Part of a small language model's weights: 5 heads of 64, a variant of Adam for these matrices.
Each number is 500 + 25 x the weight over its row's rms, rounded and kept within 0 to 999. Layers, rows and columns count from 0. Numbers have three digits each. The size before them is the row's rms in percent of the matrix's.

# layer 7 attention key, 320x224, rms 0.0906, rows 174-231, columns 0-111
101:485491508498499490473518483496489531485550481493484508496533532505487485504531498495553514470485504494506531495492468537495469487527458455542532517441470506513470460469453472504510476517533514489508514478497475510499518501524464522497520506486508482516499504487454490491494523449495534537552511515511544456493499478503468539461524503512
162:531514523466494503503550524486482451507480494507532458478499492469516449509528496466493488542507488486482514527490500484467514478497511509487479498491514548487512515500479551510496473470480487516487467486523477504497492494533492472535468473511470488528477539485602503504483502499505495491507452512456497505509517489497497486533492457511
119:499556490542503480484510511503502485502481512485470534502509503512415491494517488527522488487481492473481476488533478508499463495519485489479499512494523488550485497430555465472513490465465506483513518476481491509494473519455507536484497488501513506537487489519423473489506498508543515501503500482460472449524435518516488505478538534524
095:452440457511543475514499495522493510486493487502544527439497520511528482493514500520493441507509491512475486509463478530485530446498459485480541519453498489536498520519445500476497478502506518469535517486497492516509520485497451473518478482542456504499447498509489504513506509505509542533537542524488517462508503516508506525475529467552
096:510482494482490492511532507538516478503514495498483461514526495500515459470533501483514526492485493491481489559483526475447466525523482521494511517523478484520496493509500515492514473532523454474486454471498467518480529522478511534475514535496480507509466488483523542516478502443462484504520536492478487420508541522511468483453505472501
096:535530471494486464506479465469517516502536511444534476518517498503471480517507487489502494482486523506513519497502496498486503492478446545496490532488463456533462507534504478509485454497530491526491529499510459486522499472481491417529502454482517503456501503502492515514480495544518501493482459512484523506537441509514502522554499508492
110:502490534494480482492509496481502547490520521512446519497509522512559487478521528506525534500460476475481541477485496490479485498523471493510530494517498499492514516473485457529503515483505522483514537500495479523529540493489483538487505579538469503501491475470483438506513512441508488454488525514501467452496511484495491478537494474461
113:497495520480468550464509492468547498492487527529516497482501483468500505515488494469488484480503489520517521514551507556511481482454513513526482545532540485492546500456447499466489496507506486488500421485523460500502463481498463508523519445475507494508497528523520476448480503486463511461507495468476549537495537519565526431493483509517
097:449512539528455503475513521530560495512481466505546470518491485461509505512508534480480487472510524501506547532480479571486518503510535504504469472467491515508521479538510542528513446505523503523533519518482518516484538475533467444496524443475475463512475524510555490530490487504470506462491476503495509525498523501499487510494547473515
116:521509495468553492497460502506488510509466543479471468500502511499482441532545508516469460531523519473469445504500476484519457497487514462479517459497508489531474460494498530487469505501480498522452492496484454518529491492468498514508446521500477553480481477514507454491473508457521502555515550491478487515492484499483491492518490500515
091:504509513525515506519431496516494496467464479472506542563489543536485534443499514536525538521496484502525553478542491504466528501506492516519460523521511489480503533520510482530497537523501501482545510483502497499495534498451506537505494488464528509468527530479498492476497523572499515474491452495496490467502487497533534512542511558461
107:545549528509507492535511474450535529528516489488505487544525480501530522501482507513466511482505477488505491480475513518509473525531549502467456484565479457529495461516512459481500496509503502521482460494466495493500499542471534484502524461468531451511510500524516509519512486504517487489490474462475507496516466484494482501523546524477
110:536554492475498505539522423489524478520506493492504523527486524497502437498481497507473490504485491461492475490521478478465464471519499464476474498489444503507500494467518480473498515469502549530501562500505521496534488518495527483490509470446495491503488503508509452518491524479517473526528505509492492526457482520456503547551526529508
106:508547466507498543505505466482459542488553547508493535468502512496518480490529477508531481521525499455495497520498468482493468503508501452509476461493515476545507507482510494492469449480444497481489492473486455532518531498435479518462511518520487510504496488488501466480478483480485499493527534468511524489493478499472514505471544511537
100:518513511494518449553531476500516568512526460473513496446525498512531481491489490514509492491453496509475485503457486512497518524525545488459507521531483472509491471506479515489518548507519497476483496470504487474469498541500515517470508457507481474509498515491488529549488531522523483514484543512494480472513488517522476551481531494492
108:506475507497513469498489543475500492539478463515470492479458485493476501513471480502497513466464494500532481479509500528487553517463569494486437526515462515496512502498535526533471552503489527472536527490496537475499483518516516530489496477503510536551504521527524491498551476507522493475474498510485457546531497579482537479527473477471
092:480518501485481494463527504518505493505523505523481513507464479532498528504489499489493473474521491507467511487531485495500461515542486459503559539541514481491491502474517500511488504529545475467471504472498501482467502496540509522536507533513480500518523491530444500502523509443479485519513506516517509493530495493524467516454461488518
088:496498487506474510562496503491495489550570465478509483524532502504522485492534528471465510478501510474489501508484502500443470577514437492494478453514530529501501512534482519491514487522509472512470493509483470486485507524518521505506502514508493495496501521432489515494486535514469522485523469514491498482519486459503465539551508451483
133:509506478470473529502503516492498498494443481543484529479477465494504532514476508501517507525477492472530499524494520487506511487520548517538464467500510486442518491518502521476492470480521476484543499509541546505476481500537482514535552501497521532515504485483513495538555485505501450448514457505523570502469539520501525472459485466529
094:519476526496484532548522526548488484461499502530524501511500480542526510514502519497521524504456515494510476474519517513468511503505505505492474503490469516518496463531503499508487478518513506506508528544555559501524472472496517512536515524493528494498494505489497475520511513467464507457504497496486503486512543498496551516462475533522
107:485458541499471507537537512501520499514490479505492456534498468539528454504500501493524482467505591490501494493465511465490518488526473499481496484473460522518495473521502455500471474520506509533517537517497522465479478499501530476512498524487535540464515479504478515519509491523499499512519533534475471459533508515476537510495473486513
096:523495504493513488481465485451430475521544516452488477474507489515483477546512501493488451484494498529488464454504456528510501515492473490436516502499501526532460470492466513506522532486455536532495471477460445509493490535486488515455497510479521506492529506528510512493440527519540527520496531534476447526524480502502521495502491515466
095:533521468469472539528490522533489459468501510503518475462486496478463468528490495491544498511519540501508444506485526492461531497504488501485558476460554512502507452519453533523529480510462496556514515498502544469472491493561483498503444485477491559456517511504514479481476521487499507488500480508451518485523519511454538507461506500530
125:481498543513519451499470464492487513501538522456513489498529545493478495491496500511496511492517447520480515503524488529549466518484461489470497525499496464534482531473489517518538537518481530475467481499493461504549507522463474519490492492526504463490477513512478501475428509509504557527499537538502477535542495475560438498522506557525
082:487493539489511482547503568493523506462525500470498488501522496506534502481517458503516493482492507513493532460468497475529539478535447493465534514501500526524500490507501474485484521539482533499533501505480505477494453486480512559469504502503506507511488506495473519491443462494483478509511527514529459511492484480492502533519483555453
107:480507530525534489465512505478483510497511524479459526488541524474472501519540516507456509506496477526471508472478506528500499525501494518453495532527479507537485528425517530489509513501492494496495461503490451485503513465423511494478507517530495421540475521496489499487526541528457546539460537510484502469506509489515466472505524524526
086:517486469471505524536515482496499533485536512494526520532494487473546446514479473499485497496476509460487475515496532473490493498494476541492522481516517494510538493518489426504504514542503511481471458517509516510501528480508515499593452523483512501486465528513542455469513522495524510521505508493497498526527464490462547517504523532522
091:500480476454471507520464527523458451480523446454506514469522477518508497527510499479529513485498508497484459490486465455523516448514477504466513499514465522538481478543511532472508487510477502475526499498480476522449490514479507499524526527439505511491488450492514483514512474479527506475511501479500490507530488486503508484526486554514
116:534493506492494505504494526506492492498498496543478522487486476539481517512488481510457520528495483482499506511502528482499499465488497497508506516485507529492493468489513513513524503462449492507561454487546482512514454513544543510528544445501483495487483528475554507539500464514558486465519455497486448461503494541443518486495496482468
082:480515471489514518486499512495464521507532515503539468459528528493484494505507510490505521508513515512516481496459507523492527524492531523447535487506509500500507509504499508527494521522510551531477522448512465495509482487476477479445485459498507521447487553512512457449459507533436549498503470510500521494549479503443496494495493563509
093:504541474541538486503500524537506493521527506418499501465512489473509493522480493512517480500487512520508499466475464498529473514484495483459523496480464496523508498531526435501488580503513544517519536478499488502541506519470506506452479515512528494478494494496488529529460471510517553474500532497502454525490520486492463486557497524510
129:500509502523503487491501481463514498497528526493520547506537476481507530525540512527491461474510499517477538513523497514544475522516476500473498526519454468535520496520488515491519511510486481477491498509422460507474514505458517528501511503523500442522495515529478513471472542497467517532467493491463495540541487487548482475531550540528
120:490510469490507474489493491522459472502564522490506547509497532491495511521488482469483520504541493521491494426490530489531512466475468507442509498511513480553493495503549474507519504525498499487484454490440463512485494499505513531466442477547495479514506506543482483513487522510488536536506489492473492524510499485518456481532524497513
082:484489479484496497477501523487486482458494520510502481488489532501456502541512567516505504515554507502471504515506527509502487502458507474518539527487506507517458464513453472470471479494477491494516482502476472500504497540462476469498499503455432484500501474528501488513485501503529503518500514486495547524525531478509516463484533458553
088:497530518512481503493468461509497519512454526484511519417501502498471485544485551497507541508480497455482470516505511489515486470508503492469473501490505493502493511507495502535461508511513531517501509522500484507506518537481490496466501487485507460480532547473512491538464501533559563497506472481481510509535480483496469430522468525512
111:484506506462498488483511514480491473496525468488533475476520532514511482515458512449486460501501478510466485503476459478508511490496513520473504538535545512518473486532520498498525499482516496490504506515502452465493484492516454468517508480500516482490507470485537544476482504562494496514472473524470495510470526521527492502464496501515
079:504515495493522504530498497525496513493537533461492527453504471491537470501512521520525494503524492508474479456479499528528492511480502498426503513513451494517565511488542496482520520518501500500449497476494464541520498471468498502460471485541510465486457521511514471447452495509495481518493453472460509511505466486458496477478492566479
083:465498521497481506486517561511508501474526466499519472506538514490499518511529483475533505513517497538482511495432482497470528502499494498473513487484488502483471482541504501487500500533523463494470512505526493495501497465498464467431486501503488525508489453518503554501482487439440528488466490496504521502432500462501500497475499513523
094:453493517500543486496500501505546509501497506512500484497506513489514480500503504506522448471485493508481529515448535515499503520483462523491509448504509530559477499501466465504477489514495540498441491557482514507504534516468452486433471539517507494527497500536483504477524478499490465530495515544518510574490491474487459532502506513442
091:497491523477447494479521558497525476484501478541510496485459496516463491516452509502503529515488480498529503473476497477511483527427520501520490514448536523477519489524486465529477478516503526471532510555517492498515480436459479506527488507474499542526515478478541490507526463492487534451484553440538484476478457513470552496489465475476
091:490492499477473476512501417464469490528536509491484518480503547474493511508492480515482516501475494498529531494484520527544485507462500505441517512501483462538494489497465487530494522504471491492466489528475472516517504518474514513458471506490495520512500521537513488515492455505518505531492535532488445541517498502469456483488491490529
093:528490493506492470483494545489485529512529467494528448519567503490505489491518536494522491526540514489477477508494503530519499545477478493482538504484511500496474519506509478447480467557536466524506476469461507502500503495492471485500488552525517536539471486522474482467483494472515508480490564460499458512492518478531496501484489504514
083:466486511496471489503510541516513473476526454525519446523539490509492502476549505497481497509529464489506503470497519492483528486507469522437511507504518507542508517503476484485487487538501502462505509484489495449474498517554512524491495492486578518548502490572480517448509505492524486463524488502497447493465506488504509474473487511469
115:520491473480495464516543535513509498467520501515504498467497531485548521491473483463505501472502486491458510480518509494477484484511499469485524542538481527531494497431530477512490480485484457515505505504523496455457522467492495462472508481475484503519517524522491483505496485521512553490507533477507551497477504462461447486483496494503
094:513504508531473462518521505504479514524489510454525500497557471514534498516500552486540472458482547523438495503459494495520502522521501501468522493502513518474499494460516486524523517534530486539515521484531475489495502487528534512448518474608512493497496524487503528537470524482458499495522464511507489485506502479501490510467487490524
094:477500518539517502528495483480519532472501478522525468495516469490455525508485524529527534471510535526525473509506481481488474499545516475537483480491492495470465509495486525545505508491537536467494549531500492520462521485516517483520487477502504522464520458479488473509525497512488492495489511505552481463503508517482480524511481489474
086:505525501499503458465466524469496487506469516495537497481507468473512516510487524492553502489515508492490491482480527516471516509497490535530475565515499470492516526525462474495468489472495536485490546550482484523540466505519484497442519528491471541502502464492478490505454523495428527476464481512501535533507534547514529472540454501485
108:479507499496499548474467550510510507491491503503509508528510477538461506511459480475497495544524475467494482519467470510484486455502520501542486473486531530458493499520529498479481492467511477496574465503504527531504454483549489505530529528443511512485477497424522499521531510491528513458476499468480499467471526530505504498502500498459
067:512511501499505493501478534518531489458503493486510480499517474485550484494516513496519513502497507535501500463488525508496569501488502508440518518470505510506530509497536484485491502520523489547495490498517460491528488484508453461448488456533495529472507525497508482492478423522466481480502463503472506497481499464442506491486494529484
110:507513465469493528488513534479515468472449494545478500468493488505486481482483480507530546509535511464524487517514508481469476504542488501572502503504543520461516482515463493515459446472481451503519504535520523476486531466532482535556517521447479529484494477485490505529540507457458482487514502514519549478487528517481535478476504445527
102:463519484530521474514493536517484498536492470490497516515485453529487511511489523483490500470524498506508478487590512507506499477537501559507459532477486462481483487520508503507519494469485504522515509497482458520436482553531482478543546501511482498507535521479439471512521512552517514514506486470510538498528498544523477528526479565507
073:504509495521450499506514480520459478492489539476487555542533515523470513503473487495513486487495487493540512507439505475530473463497512506507507502515512449481513493543555456519592494508514515525518486527507524522464508473485501522485501496524523502496499488539499454546560480540510501506502457490475510505478499514498469556496499517525
094:478501540518473532511534512491487482485503508544497480504520503485486517500504535530449476478506487529519537503498513508468531487471515478515492511467520475497504515450490539519478476514569503549519511562516519457481464502496500466483537459536521505513500488519503475481490451478490474462538509518507505494487559502504477515456529527511
099:490506547505476500504463511534484489497450471467480481489529482513495485499525535501505460508466492507479508558542522509500500518515561476523509478513497510506517507508486475501485491490520504544495511467526496523548530512500496464503466537498483522497488452482552494530521441477501455493508543491514488524500521541478463507498538516462
116:480475502495527493496506418494524532537506481497472500502500513514495489507518459497495480459483474549516524487488470545544510477542486484482479452518464526512498497528475526463549490497513484484486520519425487524483479508487493542469503499522539481518533459531468495475506496514455467530512492503500521488485469496510494576549532532515
086:484442444484485491532485510518519541510490484529514497496534504510502503487488479484507464489487494528484501516498534520506517529536549471517503457513475515500494472519485429505494491502455494501449512523482474492479521509455487493505533481447466476527464472506495498491529491525463499513531484489506546531475489513485496501512500500507
096:499518485505491483495525465522521487528519464504536497471468531528538487525512575499529491473545517450455527504516503493523466513476490461501514457487539579512497536471492511529507521474511512515485536482475476468511512504507499536500477485560519508460496447449488496467487483576486541491517492497493502448498517509500480516505487503506
119:512471499491533463552500467511510547481477515496478497556492493507543511483484488485480461498499532513505504523486486513498552539501495494490482478561525521491486473475493494483472557508507511471487494500520522479489528520450454513481530503488485489541512493500507501456495522508492491521499536497503525491483502490532522480535523514518